Weights of a small transformer language model.
Size: 8 heads of 32 (1 for keys and values), MLP 896 squared ReLU, vocabulary 4231, 13.1M parameters.
Each number is 128 + 24 x the weight over its row's rms, rounded and kept within 0 to 255. Layers, rows and columns count from 0. Numbers have three digits each. The size before them is the row's rms in percent of the matrix's.

# q: layer 10 attention query, 256x256, rms 0.0553, rows 23-31,55-63,87-95,119-127,151-159,183-191,215-223,246-255, columns 192-255
# k: layer 10 attention key, 32x256, rms 0.0517, rows 22-31, columns 192-255
# v: layer 10 attention value, 32x256, rms 0.0637, rows 0-12, columns 192-255
# o: layer 10 attention output (transposed), 256x256, rms 0.141, rows 0-12,32-44,64-76,96-108,128-140,160-172,192-204,224-236, columns 192-255
q246 090:118136149125107212122150128097126121082108119112160126093146146100154113089174102113113123100136109131124125065147145130108129147113122153138137117108112144147153099168100119130177175145116128
k22 095:130143124127153188135133135127170132183164125167135169111114105110110121134163176134146146099157132113111146141193117100126153177145105154123162154116116139134134154136130148139130144156113107
q23 105:090117131120173105131126181149127126173118113153062139085112110152108184155120114148127114172170116139109131101126110150169116173119121133100118112175104132147098085136150116121114113103121160
q55 103:093107139126133099117125147143136108176158115144095149126089102096144152129147155112063135126132141131137167169131129104167140099145124176118141150136110149163164062099095130115130066151114139
q87 096:131134142173129141126129173150128110159100142128128122120148113149108106114138132145113142096178093124116146150096155188126144109125146163101138126107126153120121116118116114161136105069115118
q119 123:076109157109146125117112170149106171146088102115074136091107089167107136135106122116158134158159121130126132123151087137163097149137154103138131116176097132130101096129115107080103101114136164
q151 112:119109155107113126161163138134097152134097150106102119094134107132133109137134134165160120158122161087128088114139111183120144138121150088117122107168075118156094154117106100090112095101138163
q183 127:087148150128155143104087197134102149165099104126108138099095120114119130123122091120154102157132121116107126111118081135149099150137110094119137104153086137114126117139134114117088099113093147
q215 081:122116114129163082117106155110135111155144132131144166120132114143131150135123165132120131130097087130127179144118165116116156106127140149138110132107141182178143059134123123116162107147119144
q247 099:112080118166139136132127170140102145160098132117095091103140113148107164149124138107101096108168101153128145127160092150120119137107105126105160099141071132148142184107137095104117132136110117
k23 097:131144132132094117133139184094120158096157154121153174160081117126152140140117125116081131157137136084157113125120120106153142100122147091141107136104094098127140159147129192143150088144102112
q24 082:083126156151124118147159148146118073108151137135165155106100144069121118151113127105101083120160114156147146113065139127134117145174064100127122085090133161140150102134093103158144118118127142
q56 081:144180117135087149142136125147096131109119120144155096137107132135121138100149122159128131148144152130101121087169129126137088151054179115161118110162138139154116142120130107138094148141156172
q88 094:150186148201123133126112146137110127107139113128169173172153112132147158115121155096150132116123132114131180132116154150153114109171111078110157134137099134139147133150111114130120132144136061
q120 101:123167114112117160082172131127095104106156137129162136137114132104080129141128103115122137144157142077157158094098168091174121145146106098130129131124148155127143140134098144138121117154138108
q152 104:168147095124131151130133142116132128104155111117141107166153131084140092128129104140151129130116130074116115127101153094127137138144117106116134137095160124133162111163098127173132123136133080
q184 120:102147120102125114107159118113186095138145123116139146143124102131123093142119131109113106129151138085152124157043139096136103158166121116176125130169102122153140153126087165144124147149136088
q216 088:147159089150155133128155115120110091090150176118116088140140133108115102125136105135167151116144157130104145088127121173103178123168102099141137143138136097119092173137096087133099170127154144
q248 094:101131129129154174099108119148120077097145089156141109127153145109094112119154118089109179117144146084163122117103175144145146148089117127109159104111153123097151149109116151115130129163141092
k24 123:095131101174105117131140117072121099160098180112103132135133142090139106118117097139099132107114113122119163127112137091136139136116123175128109145113115143122147126129142112123122143103104090
q25 093:135114160146094159117115129126141147115161146131128107098159151088134206149139159108138108173142166116126102125140097130170106146098143119131168159107143123127137144105083128118122178148096094
q57 084:144112122114124150165120105096136180113123074103166122142152149149118131071095132189103159167147104131137152106167156115121169137084125095179148161141147132107118119121101155120100145173136117
q89 099:082156140154132120164070140132149100083122130162088142117111137145131105162114111108141102118141138085139125124104068169138139129137138128149160138109157127135137119119123130155115144130123123
q121 141:108152121119101092122123161112100140114121184108107101150142110096154111094134132137140092133101149119112152115129120116163146074104071115120107153099118137144137093129085153155156154130081113
q153 092:108114111111118108081144098109073120129128132134121106110148093130171129171099130133124117136134141162152161111146133153132101132105101150111111129140152144119146141111132097109166138131119148
q185 160:075132153140114138116119150096100159119112131123092098131152141135145121082124116128128101140108142111111114100185113138164146106110118122134127148114117122103165110138110114113111127155107138
q217 098:101111129141100109149116061127151147156117119124116105101151140096106124150106137153150068109145082089125102128128090095140158145108155138126108113131125149155108141115105137120109150161142114
q249 099:107114153108128118126126155122071195127102155126107121101150123143118144113117170129143063176118140157117142102154109157132106114152083074102149136092122096151139118135106103098136124155163153
k25 107:139129126143104098108153169164104135110110138139105110123134150119194105179106062114128127146118092135133153114124124162125134112108117145101084118149150132141093104185123129127139122089119123
q26 094:134175110122116168151110123098125142122083159087107168147136146114147096073127152116110167101117165137112116145181130104140154099114136102134117137117105118091114110105120139134146166159127084
q58 077:118118147114090120179160144130134103190142176109113084145127118122106165171127139115172115075112135125139114117102132129119122131167087114144157109142136150128148134162136122140182180099125115
q90 100:090142125118124142119156100145129083129097183106093158114119139125089093141104118156157137106110145153110132156155141140156156155141149111161142081140097136114132117128096146115172110132117080
q122 142:141140112121096173144136107158097104160095176110097140099137129125127134091129130156149140129099130107131117140158128147129145159172142076127161131148092095147128114127125159114127145135119082
q154 094:126133149112087163132138080101133129174088188106145132143124135120123139116141121124137131115172144106132103177122123140131114131141098126113113132115109099093099074094127136123142138132094127
q186 156:130144131150120154145113125146095090152119165071078117129119126099123152130129105151107171146134123139127113141169139141132119125113121100113143103130124109149130103117122160096140119149124094
q218 082:111124137174055159132165129115121128151117120106114117142167137123108124070093131157119150127135174136104132123091141112099115108132150073100109134142132165089141165102113082114141127094113074
q250 101:121113098092107134164132131131138092142095159099151183121141143149117090129145086168132167118162135074151084139148132121094131140151136126147138113157084123135115123131113152138146134130116146
k26 134:146114139150117143148133101152107138164095159124138096064121117136075145115126107144111123150109148128148158129099144143127147152164142118121156156108096096189118121116125175112149174118148089
q27 095:084121108114148110113079143153139137104078138127100093139128140189159119096127158123176124180132118104180120122180145135105123104147130102105126117141137117132131148144100094098132133118060133
q59 079:128145134119137134108119138129151143119127132127138152104116078127179117134124131110149081120131169091104162097137116115147116134152098128139128113095126135085209074155133146104134120130102116
q91 089:166121116146104092102158101151117103074158146104117103153119178138184113113097142130134095172154141116138118128159122116100122164134142134119099152118125141104113139129113060137141134159143128
q123 133:114117117131150087123129125133157174097117120067111062132147173148150123119076128160171135152127091137137121146167115194110105130141174118136132181155130118119116147136101083144103142133138131
q155 117:123148083128140112145140179119128117097099148107110120121112178156158090121072177129215142128155124113171124156160070168115100153124175093143106127116122158150115116142114122112088117149130108
q187 154:123160122137123077120117109116152178095124111094106084160134150145150105157092168153180106138130085111155148144165084177134135121129172110140077168158146145115103139153096098113095159119131148
q219 094:131128088097100082122113126128138149138160080127128089147123122184110147146111145150121136098147176114120134139131104094124103116153135130123170153151112151146143080133136142173145158131104137
q251 101:084145136135132119106108127138129158094144071100129122110119130087099144140123139139119107151154136143146100138193114078120117147138176140178121127145127162102147163126087060108128084110118134
k27 116:148137128135129132085162119093137188123112157097096099170113148117104101148086140140161146143095088146110116146155096166129093119116147117111106116179128142113106120115129134166086146194163106
q28 097:126127116121095120142122123122140147095110150100133149139128147097153128100101089152094172132119166141150120135193101102108158099096115119135132164112088120139091129108094154145138151137137106
q60 076:123135129132125139151148105055133131106118153097147098160095153132116074135114114152165116151157109126132118138157124131096139109109186132129110125066108118083109118112116132123132120132109152
q92 091:091134096157093106109150131122141112104104149129115173144095141101161109162104113115094096097134137116163139131137113104126110153134109124171117111141116081117169098099093137104169130116141161
q124 118:130140114141108173116118141106153145129155148125101151125131155131122126142110127170127133115122141100114084162114127107097144134127143105113118134114119129062108113104115109161166146139137076
q156 104:098125113056116136154144114100153090140152131071143165160123147138123109124074109132103168160140117097136128164126126114111140115062145146151119173126152155066128103113103133154079148145121138
q188 137:095132092134128110124105125112177118116128109115121149121145127105138136147099094154111140105134154070144099174105119107116164123090141119119131146166115141079126118128071105149153131160135101
q220 092:136164099151152146165098109114160097121161124108082097102132132175129077181109116163089134151110100127122094135139109176129148147064128111138157133159096120110131103157115122132087110106153141
q252 099:128162073093142082126129141149143093090170105132115171133113145120139099131090097157147154135126122126149132151086105145106142086106119140129152112140132149093098107096094167124150120126106127
k28 112:140150111144145156152100129080139107132103133095152098077139115118083163147139109129138135102146146137114096204107099129135126106133175132131069101154171117087115128117172135123151142138135144
q29 110:081125151094170121155098119140127128102094102117162139138148110114113111123146112122139140111181121102148145103052185103105136117126197157118148094122112105111132137099142119105136133079116132
q61 083:147143149112129097127146166140124141119148129082136106122147078154103142186153155133137132138123109147093144108111122175123164160104127073165145158149151070148171139146147147128143103135136162
q93 108:095186139135123157138152150143155071141127127100086102113128100147118094174122180116136142124169103108175120154072102098120161149126130128161141119130176128117113106108122133107099144128166141
q125 121:133131101128107117132138102139118148125170141148135136098178145164116156117140128111118126111110107151161127103129135124121136136166156141118189066162146114109131115114167129121119139104122111
q157 103:121106135115140111142142129103143134160125157120114115117126102135131099124133130144116106129166114174166132118115106140117108116113149127102143105140156089106102088113158125085123155112135162
q189 157:093149142126109164137132113139126110126166096137123112148153145159069146106160081113120126094161088127155098117108153098097112146140170097126153117150141093134131118100157148106121141128133117
q221 095:106114105064084108143101131149114108153138128087095104112138142113116195141089128135111118184141166119149130106101119113129114112121118116147102108152129143141145113103147103143116134145136150
q253 093:110118130078133120144133119144089179133112134106152107114133152156102182157178136143133143130148100145179163108086109126168141112098195112108165119097142098119125143080150130092130131100134161
k29 118:111111135176153127099137155151114160145108131171146154130113140112122134123143138084083093156100125100108107076128164127122148128139117164115147118153170147121124137135143194142119143126168156
q30 101:083090090109131132145125145111126131102126104121111142174119144137123066115081110121115136133165118130155137130164152139073159112122116167146129104131151106125131173099117147133103119127108094
q62 088:125160137129123114120092104119078135110132157131121093167103180097123106107130157133102124117098150134100145102149111101134119163072120110102089129118105161116104124139147099100104122160099135
q94 105:098118124090132161152074160120150127154122120101130097138126110115112128122089151150133112100159157087109107137117114117118109132159132129151128162112165200170130123143129116118107100087117101
q126 127:119109065135103109165133112126143105115126125166134125117165117132120114129107129095155126135124150110146109155146118156122146128141103142129134092136173118136163109125091173156134114127126078
q158 101:131122119134133139086170122141122114120086159096152146136121088100132122140111137153122129186161150153137129084150118136174116130108105119143132125123094112123134147100144157103145098152138113
q190 122:094109083116070086106111149152175125108145107098134127158131117112082148098169102142112116168151132164118084141123136118147107085120128089140145133153144114154128135072128150157146060141117063
q222 092:110131106132104142141083148097155107130166141120101215112110110100160065148163120151141118138176160077080155157141113122142173120109098103148143130110135141105127087137156125096175122146086120
q254 102:155108131087096133125116125108100121121076132169114077129152143124103128128149123149095134123184155149150124085132141123158099190154075120134131145149111124153149173110148092135102115124120136
k30 111:101110096146134115114124126128137139115140165128096147142106107169134150171098174105110111115140135168129113116136084093099136105149125165133161084102100100120148138110110114126163110096143164
q31 104:128134108088106136164112111096096129127140135096115105090126169121113147188165138116114157135099199168068142156151151118173150133159191128091119140122107124140123147132128125131139171123108127
q63 074:119125115116161108156152155134152131120140155162107188105085151147115153141134136117123144082108156151126107116085097104123094125107136096136139129167119142116106094107132113124138086143125126
q95 108:114126100145120115120136150087114139103099130119120137136115152132125098148145135121153128135113147143160152145151128152153116097133136134120105158134140153048169119130052077133116132125101106
q127 130:099136107111130138145127173104146174106129181127097126159115183156094129141092113135134082107120148140091109140149090126109164140110121145132148101136137145093099120109128064150144133093097132
q159 093:116127136119169132114148152076114152120133161100127106117154132132115165145135107096130130118140094107122106132155088150103118095122117118139141123132173123098118113104128127134139111125136127
q191 136:138139144157126150161151132098128175136108174163117124119127186133096123165172100116122103079134181124122090173155082133106105097157122151087121115117131126128111116091135072140167140090115140
q223 086:110086105153183125074125143114136127125082145094140187085092131127090100147084139153158079144093161135138118149151109117180168127131154140144139105156149126112105175132125137136140132111102107
q255 094:148111088157092123122118149096122168130114144109131148166125162151119182161135134095155129099111141129124155172160142182077140133138158133105160105105142121137119116113119141105180111122101121
k31 117:118132120140116167108156149144143132154139136126129132160113150140140141118136112143104110133152096168141122163152116160067124134121102147097123148112170149154125099137141117092116217128108097
v0 101:141153123157097102111181110138130139091119150168125129103116108087130141168115139163133131123109143141135118151127092158117090159157111132145128104084053161144127125135153147157168079119134118
o0 097:105086115107121123110140120124149109105086112157142162117116072085151109115099115116140093065160058105173156127102125161162160092116124178114096099127137115150166164117104143114170077111085140
o32 121:103097103133114165122127141142121114152114140134115165073164180129125112169174108165140133122147137123126099101126119096092173106098100136127106152126140132104167070138150137122116164135100138
o64 088:099178144167124129126143099083099127121084170129129126148105138126136130138148102149139172127159100156123104139132121182091152146124101083106147144157154115158122104091142166127137135126126149
o96 093:166181096110150159106170123110085142141182101175138101138141131137107099175121146163137088142122135152104117155120134114152165110125149135147095138083116134085120126173167120147131144149119135
o128 096:124146130152131109140102165133135110132140066157104127117129122177111127109119169114168148152177143121164129175114096110108084165116184119106141106191133142131120134118088130100119148131197116
o160 104:109128106085150134145112087157078114103137124113109131115117164101128123137115128171075110099107132144102133141170132122147102111111129126145142125118103105126121113165149126092115142157090114
o192 102:129142096130116121140116144105135080102113154115141116164131122124141156120103126121127130121093137095126080153144127157140092151141102126127172087101127134134139160109138137129109104152121098
o224 089:157087161144091147120111163126106123118124145106135109079091136120088115156132150113144109150122132117123139103145118141123083151150100157141146163188177138157115189075146162133118104134120141
v1 102:134144138126120109142130139145131104143084104120136082125153128140107120133117126184104123140103117102149144116142143125124170124135144113127118175162143136114156130165154104145085152187151134
o1 102:156143155118104134135095146118129106107114124146128170176151134141133106132122134105140101130136115112108133111107131070131187088124112134138182109111110096161174126100125170150181092132110085
o33 097:114130124117148118164082109112188133084123130109181148146093152101127153156150130130118118132105144147104118125112093127078147124151142105094182124121110153131104177146138129150104122116106138
o65 097:142104136109146122128091165120102144130102104150104052112124122093131140134113129138130125152176095113137086106131148103125108107139128139135110167101102150101143151100148187133154149133127128
o97 099:120125132085116092105107125149129131155123151111106085127170149134153145128145109168143149091087201114150142146126132113101150130128108143147115162145129150155121099105131122096122073125098189
o129 101:172126129138131147130147114111130102178129145124129168109154096137116119133153150130144116138101115143210130103105087111124138163095089155115114155133151126118086110134127077124151125110141134
o161 107:119122124143141120176110115130109117127165145141122113143093080154101145132114132140165114187181187116109122143148100080072131097124142153118108110151125150140127153105135120117141142145141144
o193 098:123141145151095130126143119135109181090119171136133140116121128120138120123114165161116125148080158122139099116168113180075115142142111142130108106116143156105139106153112129155103139100132120
o225 098:178159142127143090158131092118142119073109091142151127150086146148113154125089095098145158121164118102119103111110131119177120126104113131080147123116136124139113116115152127093143146115103142
v2 101:110128080141166157148116153122117152138116094114133118171136146119137123088153134105119146145126160084121106150154116138139148177144186164106142149136099149133101119139132149159155135052149139
o2 099:123122133138109162149138166107147107095131095157150094125156107133190121121173108145106097081144116137109099154150139146161082105103114084129110178134131118112124125119111163142123124118175147
o34 082:156104065114112130164187122116099154143142103137149154147105166116118183155189121135090168119107110085082116098150130151140120134141095096131186139119121129123113137146146145150144126103162109
o66 087:106079130110123121131142110134151163121126143162132142157115150122151146109165122116113109092127134138111122116131126130142158113108171153165167144151158132116168124091200185092113142123131102
o98 114:107113122117147166157133114122126157150135163133120155090126098121121149145135109193109148105107109114150124150163113121096204143125155108158149108129124143145124152085060141112161137150060130
o130 111:122122151133152131078146098124089144133118133088132113172146172137106089089054140103131169136161145128146131146151142137104141130091120161131120130115125151088143119125134104138159168152111090
o162 111:084124138113123135144115141124148136132091143151123162127159107129130136143161106173131106166138136155098150149109143159131156129112151136165109109063141101090091122142084090162156168140135127
o194 107:180170155137103138126103157145137144131139156120174115145126098125095119115134101090119079142079168076112126090133128081127112125149118151094110134140109092148192119157156115135108068131116134
o226 109:157190102139113133153161101135153104115111112118131126175098094139120122152114115142144119130128095163125122085138130150170109118152106121130139058141130118150104109135103108145133101135179138
v3 099:192124153118144136127149101109083147122129184108142113132166139110136115115141175076131127095094148094092124124130155136118124091143103118102126107127124094125143073142156114158120162096131164
o3 092:113150153158100067130121173069166105113137165125100178186138116110121092108168120144126114151118151141111154126176159137165130126127119119124142118108115129126117136094067148175124109148124139
o35 084:115098127109142153125114145153104164114160121108130104112088188119108148134138142101075130146102080091096091125158119110119159142098115154091134110104116129130116160103145121115113116120061112
o67 081:169161099133171108188115133138137107162122116160164144135113122175145117112109124124123139109169148111122117122156109122092163145155134115107099094156082100116115086128148150125164096133095149
o99 105:163142120126112090115136104105109117187144122086140080084113126117132151111126131118146117116090116129144099157118116125134078107133087067123121152154129105143108110137182109135127145109156140
o131 097:099095136110158112129154069110146109114108124123134090113122140094146137098138127120139150152120090139124114155104124130105126126114136111110155153161175120129129063136113146142115169126151147
o163 119:164119114165150109089122174141103132153111129125088120075148146152141116098109121108156128091147098109139145149128090122115110184137102125128134145143097129123123115174134127126097157138089080
o195 088:155099164153129130174130049127152122101111129142132144095107114126108128130135129174101119133103124108114158101148119100097110114156116086147108107111114127126152122124133127109070097051136140
o227 118:116125147113124212078133122108121165190158148135104125093154150122130106108146167081093106129147138129141158110087154109129142129124096172133122140102113111104182139161118138105183127127094123
v4 097:146131120106156136140127155092129162123105161094126115135095121121145145086140127130130149077158116131132090157109112094088086138117102132128117179139105108137122127122141095148097170141084120
o4 103:090124080083136114183133103135148097162103143180124128151098091147130124113139111159127129129135101132133146138195123156118138148147187102112128168108084132105153159137131142112149140142111157
o36 093:114143141110132154163136149111121071142084104129102110149119136137098122130113119084108166109120137096138097168134091106124098135125084130123107154114134154128126084121162176139138158177107076
o68 094:147095151094132131124111082089108141115117130119134157115160099144078090107101122164173110098126129140135084135098206114137144125136133136137121166077131122137130162120111133109117139108101101
o100 105:140124124167144159083136132151124106103119158137086113113107149152154158089173134093098136143134141109132141097144144165091115155128075127088087149164161133165135070112113143150135171125151125
o132 096:150143116127107107099125172151144154122197119148156092136142139109118144160126127095152095166080112147130141149128128137134136127134083114161170105151110106167117134095105132113122099139134164
o164 119:149183127130124099147109164094188155091082108121112153143085157122174146119163153129153162079154130114146101130140125149129092102094131134097087140139135128104126088120107120154122150141101147
o196 090:125097123129150108082167140149114087204132122120159120077171112119136124158117125117128131119109125154141154120099143114141108138149149133134129169124130095080139133114116160120109123143201094
o228 101:109106133192136129132113100055125136076120100131149128146122136138108129113114120161163100121127090137105105113067068128138133113090123129103159108108115102124114141104157160119131132128097124
v5 105:111076139170122141102123117134110113134103123142104157094120112125097149143105155097110082128125112119167156160119120121114119136120115123123159109145195111138104127122163134154106142158162143
o5 113:151068132124075132119138128109112125109180110142120113135127156119102124169115134114131084161163150127118109160119143094147105114127106104164102135121109130129152155138158124180147098098113101
o37 089:094111131179116154139144110166116129150096128137119157083187097119133148107123148150144106120110139120133194137082113130133123159107167146144160161105181155092156101159185109096091092125151184
o69 083:177089122118104116174127138112122086129126142139096093076114121136142121142158138118123122097126121121154054104117150090102095116123108134142093130128107139088095153118115151112149172115143100
o101 099:121139139089126138132141134132163134095060168130128178157124082135100134091090086149122089124148139151067138122101176144199064147146125140178147141144138103088172128139097145113111106145088116
o133 102:125154169131126137102100163125174098143106088086157128105123147148186135178100143110158156135146110140156124164120166179137115142139127140135120119116137115124113181167136163104131134130148126
o165 103:119130151150088134136133145071148144078108145120136133145088116119166125083090126128135155097177123119138157163134137112181101105158106137149116115134123124144136096145091093134115155104158132
o197 093:169147142127139119095115108146131075156179083144117133144177132120142170141131125113105120097144109147108094137131041094115122135114156133078132130098146113153095139127167116120156125128112100
o229 101:142098133138132144128177091132117162129128153118145182095135131122139140114153126129120124094141135071179118124130134148106148139170079131108118098131172118159113135124151139158141106088124153
v6 102:114127147147136102096134156135180169130191135096107073142121137144092124132134125163107145120143141119098138148142119109124146118146123111158075124114150139139175108104114134127146194118172137
o6 091:181117164159094103167116108135114132142161139108159138132136161112126164065116105098139113082152146140116144184147108095086117131152091107121107118119111086142123069125145135141140143108126132
o38 104:098139190146136092148104130108172114157144132131112110160113133153099155102150144077157124125132139149129141156100094116120089140147145154134154141158125161129125123097130157165131169114161144
o70 099:134128121139117161130143120163154144138153120134114155181117071097143083133128113117113121137155131124126148154129123142138152145142130121138103089150134141109208125166141114075152142155129138
o102 103:111105130109123134140115155096120143137151152143119160124113128107121133116111140156128135105145133128130123151136086129146098115094146068133159113103168118131126102107104126102120163166111121
o134 093:150172122089119108113140110156086118125134059115111086125134112118127114150141163088101125154077139117178116156141126195118128092134141071085122159154123126150100123119090148125130104138114148
o166 112:106112153097132137106151111113131150129125183144128119147120127091094088107121130152127132118149124137073140132110142140194108109170148137178116136085121135142148129123128116142133149138148127
o198 105:103085080124152132128172128100145183090138113135157106080146145157135138133124141143107151142119127157134099084115151121095145141111138150110135185158139145095091163129125178150152140127117155
o230 094:154163166086165141124142105098103088150138125118105109177140138123095105144094102125099148117115150093103121175138137118139114120131110150127100088132090116135109125125133144138106142131121100
v7 103:147099146141123072124132150093128159129110125108141115120113166128083123102119129154127116155137157097119115130144109086132112096144148121095113172092097093159113145145083144096138126076158142
o7 092:138169127128091162098133100139113137131117127116119119131137139159088084140110152153124134115125156117135153141102064111135128148111120083144166130109079150150109165106140129115103084116130155
o39 100:168115167106100160106115148073131163128104105138107130073140131119129128101090120167089156145129103124146116113162100133130130139098130123139118145129097134140114132128148125110136148115115051
o71 101:124099084117132109142139101148139125137098109077204126113090115102139152144156113142120173119098123159119130163165123185123160126132122136125133127148159091123097115176133075117130112102118127
o103 099:167094138107145110124132098142111099120126109144067112140109118103162164150125166124136195116109119127132168141184148132113143117097088133135121124111161120127115112102150124124105116148110125
o135 093:122128140121147125141117163140108134173146161139117112119123129107127155149106117142107108144152138131130125110170185136095100121128113152097101134115111169092097106125127119143131167126130124
o167 103:158128102154099117115128097095130090095149101167123164153150125159095149129117172110133123070152125157124126124112106098144095116143102179091111168136141127144072131082148124099118132138109104
o199 102:103114130138180112144118134129163192147151122116150106166122162138145127131151158121154140106111133135143097123082111114121121147173135078121131136183114121127136109138122149121140158145170096
o231 105:133130160109097129128172150125104136136079100113147127107143120141101148124141113157110138106153068110124126175127135124159154106150113124145126108155117149138154148130130109120158101120085133
v8 101:111081121121143126082142138141116128111129162123133156164081134107163126093153146138161159131090145120114143117117158129180136141120134154120139080090125085155139136146136168139136131138098133
o8 095:122127112118157117147084116100074115120107113097101146117125082127136110162136122139148099102141138136121109099141087144094114139096127137153107156155171133115133143152154149096127080114174192
o40 093:099082125110160118130126132132098139114102138070154126116161148133131109108133162152124103134126131134095102072098133169122151119101130114142151107148127153122104091165092153121084168095123111
o72 100:129085127099097150108110149119135098110131159166130182090120122122149141121154137121156146056133096095103161103085164125186110100125133163126118144143149138126153154119127105120137134145122124
o104 098:120147157109162160147136127097129151169105131098143144109102146140101134131179142151157126143141128136121114146088118120126111132124175155081131135134117134118120148112106133057153123110147090
o136 086:163141123169115132062125159142165135137148110159153110132083124103146121163076135121095124157096107122135125198138120101112131123155115121114125129125125133115145149142146123147120142164104140
o168 117:144153131094157168119109101155126133130117102118148148143091144145136144103165142128154166110165075161127136134118156150134139140099155131108072174134146116172172110114126129106157124139108091
o200 091:141170087105129117144185142098131100082135147102108113163130143097143122134078106083106135143141122107145160139197136139122132179138078150142110140108093124110135151109130115157104133122133166
o232 109:140157092116073120126110114200148131108161115135163089163130149120130161149113170168103153139087106134111134118146135126134168116132127116117107131131114119113125148133112135167070158133104131
v9 103:126129108108119125131152135101164066096106167119142114093124083153098138142136131142138131157120150113115131102089128131166151133108113137138150172144100109149148171091137114087112118139160158
o9 094:163092166141133052134105176098114102101097116098142117161135109160146100127113102130093142183116136184125136150174153196129126129142115132113143126167095125108086127113122111151090107127144110
o41 093:076125146138117122143112119111161091126127129124126073126161114106101096103106127124113124195149148108146107135111110119170123119117136131146111159128197104122114111084127204098136131132159167
o73 114:137131089154141100099137110129142121076109085121144138084095147162133156139129124095160113126097110144124160098093111159114142118108136122080151137137136091132059139131136094129109107143134117
o105 094:082139119131153115131141151131138120092131115126134114142125149151123130147118085156138085122113123142080130137097152175138120156185170088115130118169095165134143148148114125134121113119096125
o137 107:113104110130119161138141134105117183159151159127136174116138127092125079071103109132138077107130140119141092099095147069105155115140113159128083100083103118110150100129130096146137169116118143
o169 114:114117128136104168136085162155108128160164134112133092110131165117114166131148107118069114111120116137073143150094148121130120145152092095112111121136105137132133123125143102146096109110113097
o201 092:106113111130093100093139122101168150153158154098102179104178074129126138123111166126138147133138159108176160125111162120142101121147145138129146174169142139157113109105132114145203112170130127
o233 098:142144129113127123161111121072122101096157135135125101138102106156135106094089139157142126080135146076134084148163065093126126102102110117135154112121149140153153149130113169114108150101139105
v10 096:109141144099130125141130107106088125187099127088127092126119152082122117109113133114122131124130140139158119069132146076122141152125135139109129103101094119164150141139126158118121126103113155
o10 082:192102086091118111166136114151124099116138113110141155107178094157143112148157146166123107093143095131117125146158115120141167142178148129126132129129102165158137148127151135111115128134091084
o42 117:138153168119128101115150156172147165185132096106145097130145096110157147085109104142098136139140102157135171081126193099124106135181162131116132100126123109095143131137135108119123098132150166
o74 085:072115091156101122117177107118146141168104114154161115105125094105139139146170095125112113074120173140129121118108142171095160108130079102122145127148146127142138117105125166160142127129110179
o106 100:121139137125128122153131100124134102107154137100146116154116148145160135123126134186092177090143143116103145165133156107122115132098124149112089131134120115156112097134103130158136151074082146
o138 091:144164092145150138101120122131142113124141120152075096141142132137143154152138149086134134140063141135171158147068092117116099120115100110104147104124128140123133110121150113115119129148169096
o170 101:103159140132127178144147149124120167108165121109111153117105172119126140096115170106134149078107088127141103112127105128106080126074117167098092132153136101115139105155123109129143100099168144
o202 104:110164150171139129141070141118119135151108164130117104139143113134132108143180161126151101127138145125126095067147122116139164147144133120118166128115128112126150113179146128097169154134099118
o234 093:148155122131152131127154124153129182148171150115123168143131138123093083115093144107151154128111129090105150160105144155091099192122134185132102121153073143133136162131126141129122102111114112
v11 098:139116111135127103125130117160137146121117141130109139148146143156143140108048115103147205108142174103153122141172144155108102123140141167106146067175152114103112143133125091148149170134113138
o11 100:144110133137165123185112164135168134128129132166138120106070115118108065113150131173145128167134118168155102154126089167105107137132151129153097133135116133152104128093144093113125167111147141
o43 115:135176094147103159152155127114128139115092160103124102149140154168132077185107098157150139135121128122133139158120098181082152146097125102112127137115121157150127128159138112122112158098156118
o75 083:115118136140157118101152031116129118133158147135109138113165099099147192120150165163147148136150116148142166154123111119125149121114137127135152163171144148118130137129159176177100128140125101
o107 093:110077123132117109128134141089133134103134147099115099169119144149114105133116113090128138126137174117154088069120070147123132140127053126139135096136144141102093137165151159128093126140140164
o139 093:110071148119163123140122187178113168137125139123075162128158137133109141115125111130094144102133123138082133156099144111069146137117064128098108077127113170093158128114119139144103142108073123
o171 097:154151116127095128071160114103109134140131112120145109163121151118130163129130153132138158088096159094122139118137127080131123131123065157110150129102097121128104075126124138140130104087133165
o203 095:099180118115142129121114148139098073101121133114140116105133099093147106156111132116133102157142124101132158106114159163176148114097134140175120130111149108145117150097147107136104116152171112
o235 098:184163088178090137149160103123154125079095178112154107163132146161150120101123122100112142132113108120115138136133120129106151183153174133143162075134130117137096141123123143115120140143135132
v12 102:129139098123146124149113173117136137123093119074143185089081135084136108137149105118174092117141103117133122106119111105120141122124149147112166129114134136138153095145117129124102116104151141
o12 106:139122164119109174100102091136055123109142168126100182124073144094100106140099122149120148122166148086170138109113110145119134133085116147121146108124139175131121085118145126091100167123150145
o44 099:145127138127124154147148129131116148142106127127111124106130126107143150080087102156138141120139091146143146068156123122140152126093152125138145136120129115129149151131137100117133103097159127
o76 118:113147161125118128133125142119136151137161142153112117169119145126113130153130144143146084142172095117117123119158144116117107154126139161121118146130122148104134139127140110113151095131166068
o108 095:173078097121094178126142121164131161095162159157150151075159152139153081084169099137122102135107117131086134149154148145129141120124121112131144131146131097164123139104144154126086151119116103
o140 080:109104086152143087135118132111137099114142097124117138135141134122140126100111102113121144088092159129089099153092124120135151146146148125120108162127126133124163159116133141119130142120102155
o172 111:194143139085137171161084173162132066140099131151143133114099138110129140153127176142149131151127196129100114121098090106152159096142077123095168110124135089098129138135196125099125144139130098
o204 092:140105130130163089109136106098165129156106114151125124109143079167134129113118099097155152086059091137107107134148103107094114146101147150091108113131159119184154123137093109122147105136112113
o236 106:143153144138122145139103156094129101104073130112138126131126143118104164139128111125148184163125135149144125158117110131171085152143137115114177128097117139099124087094120129172124149144157171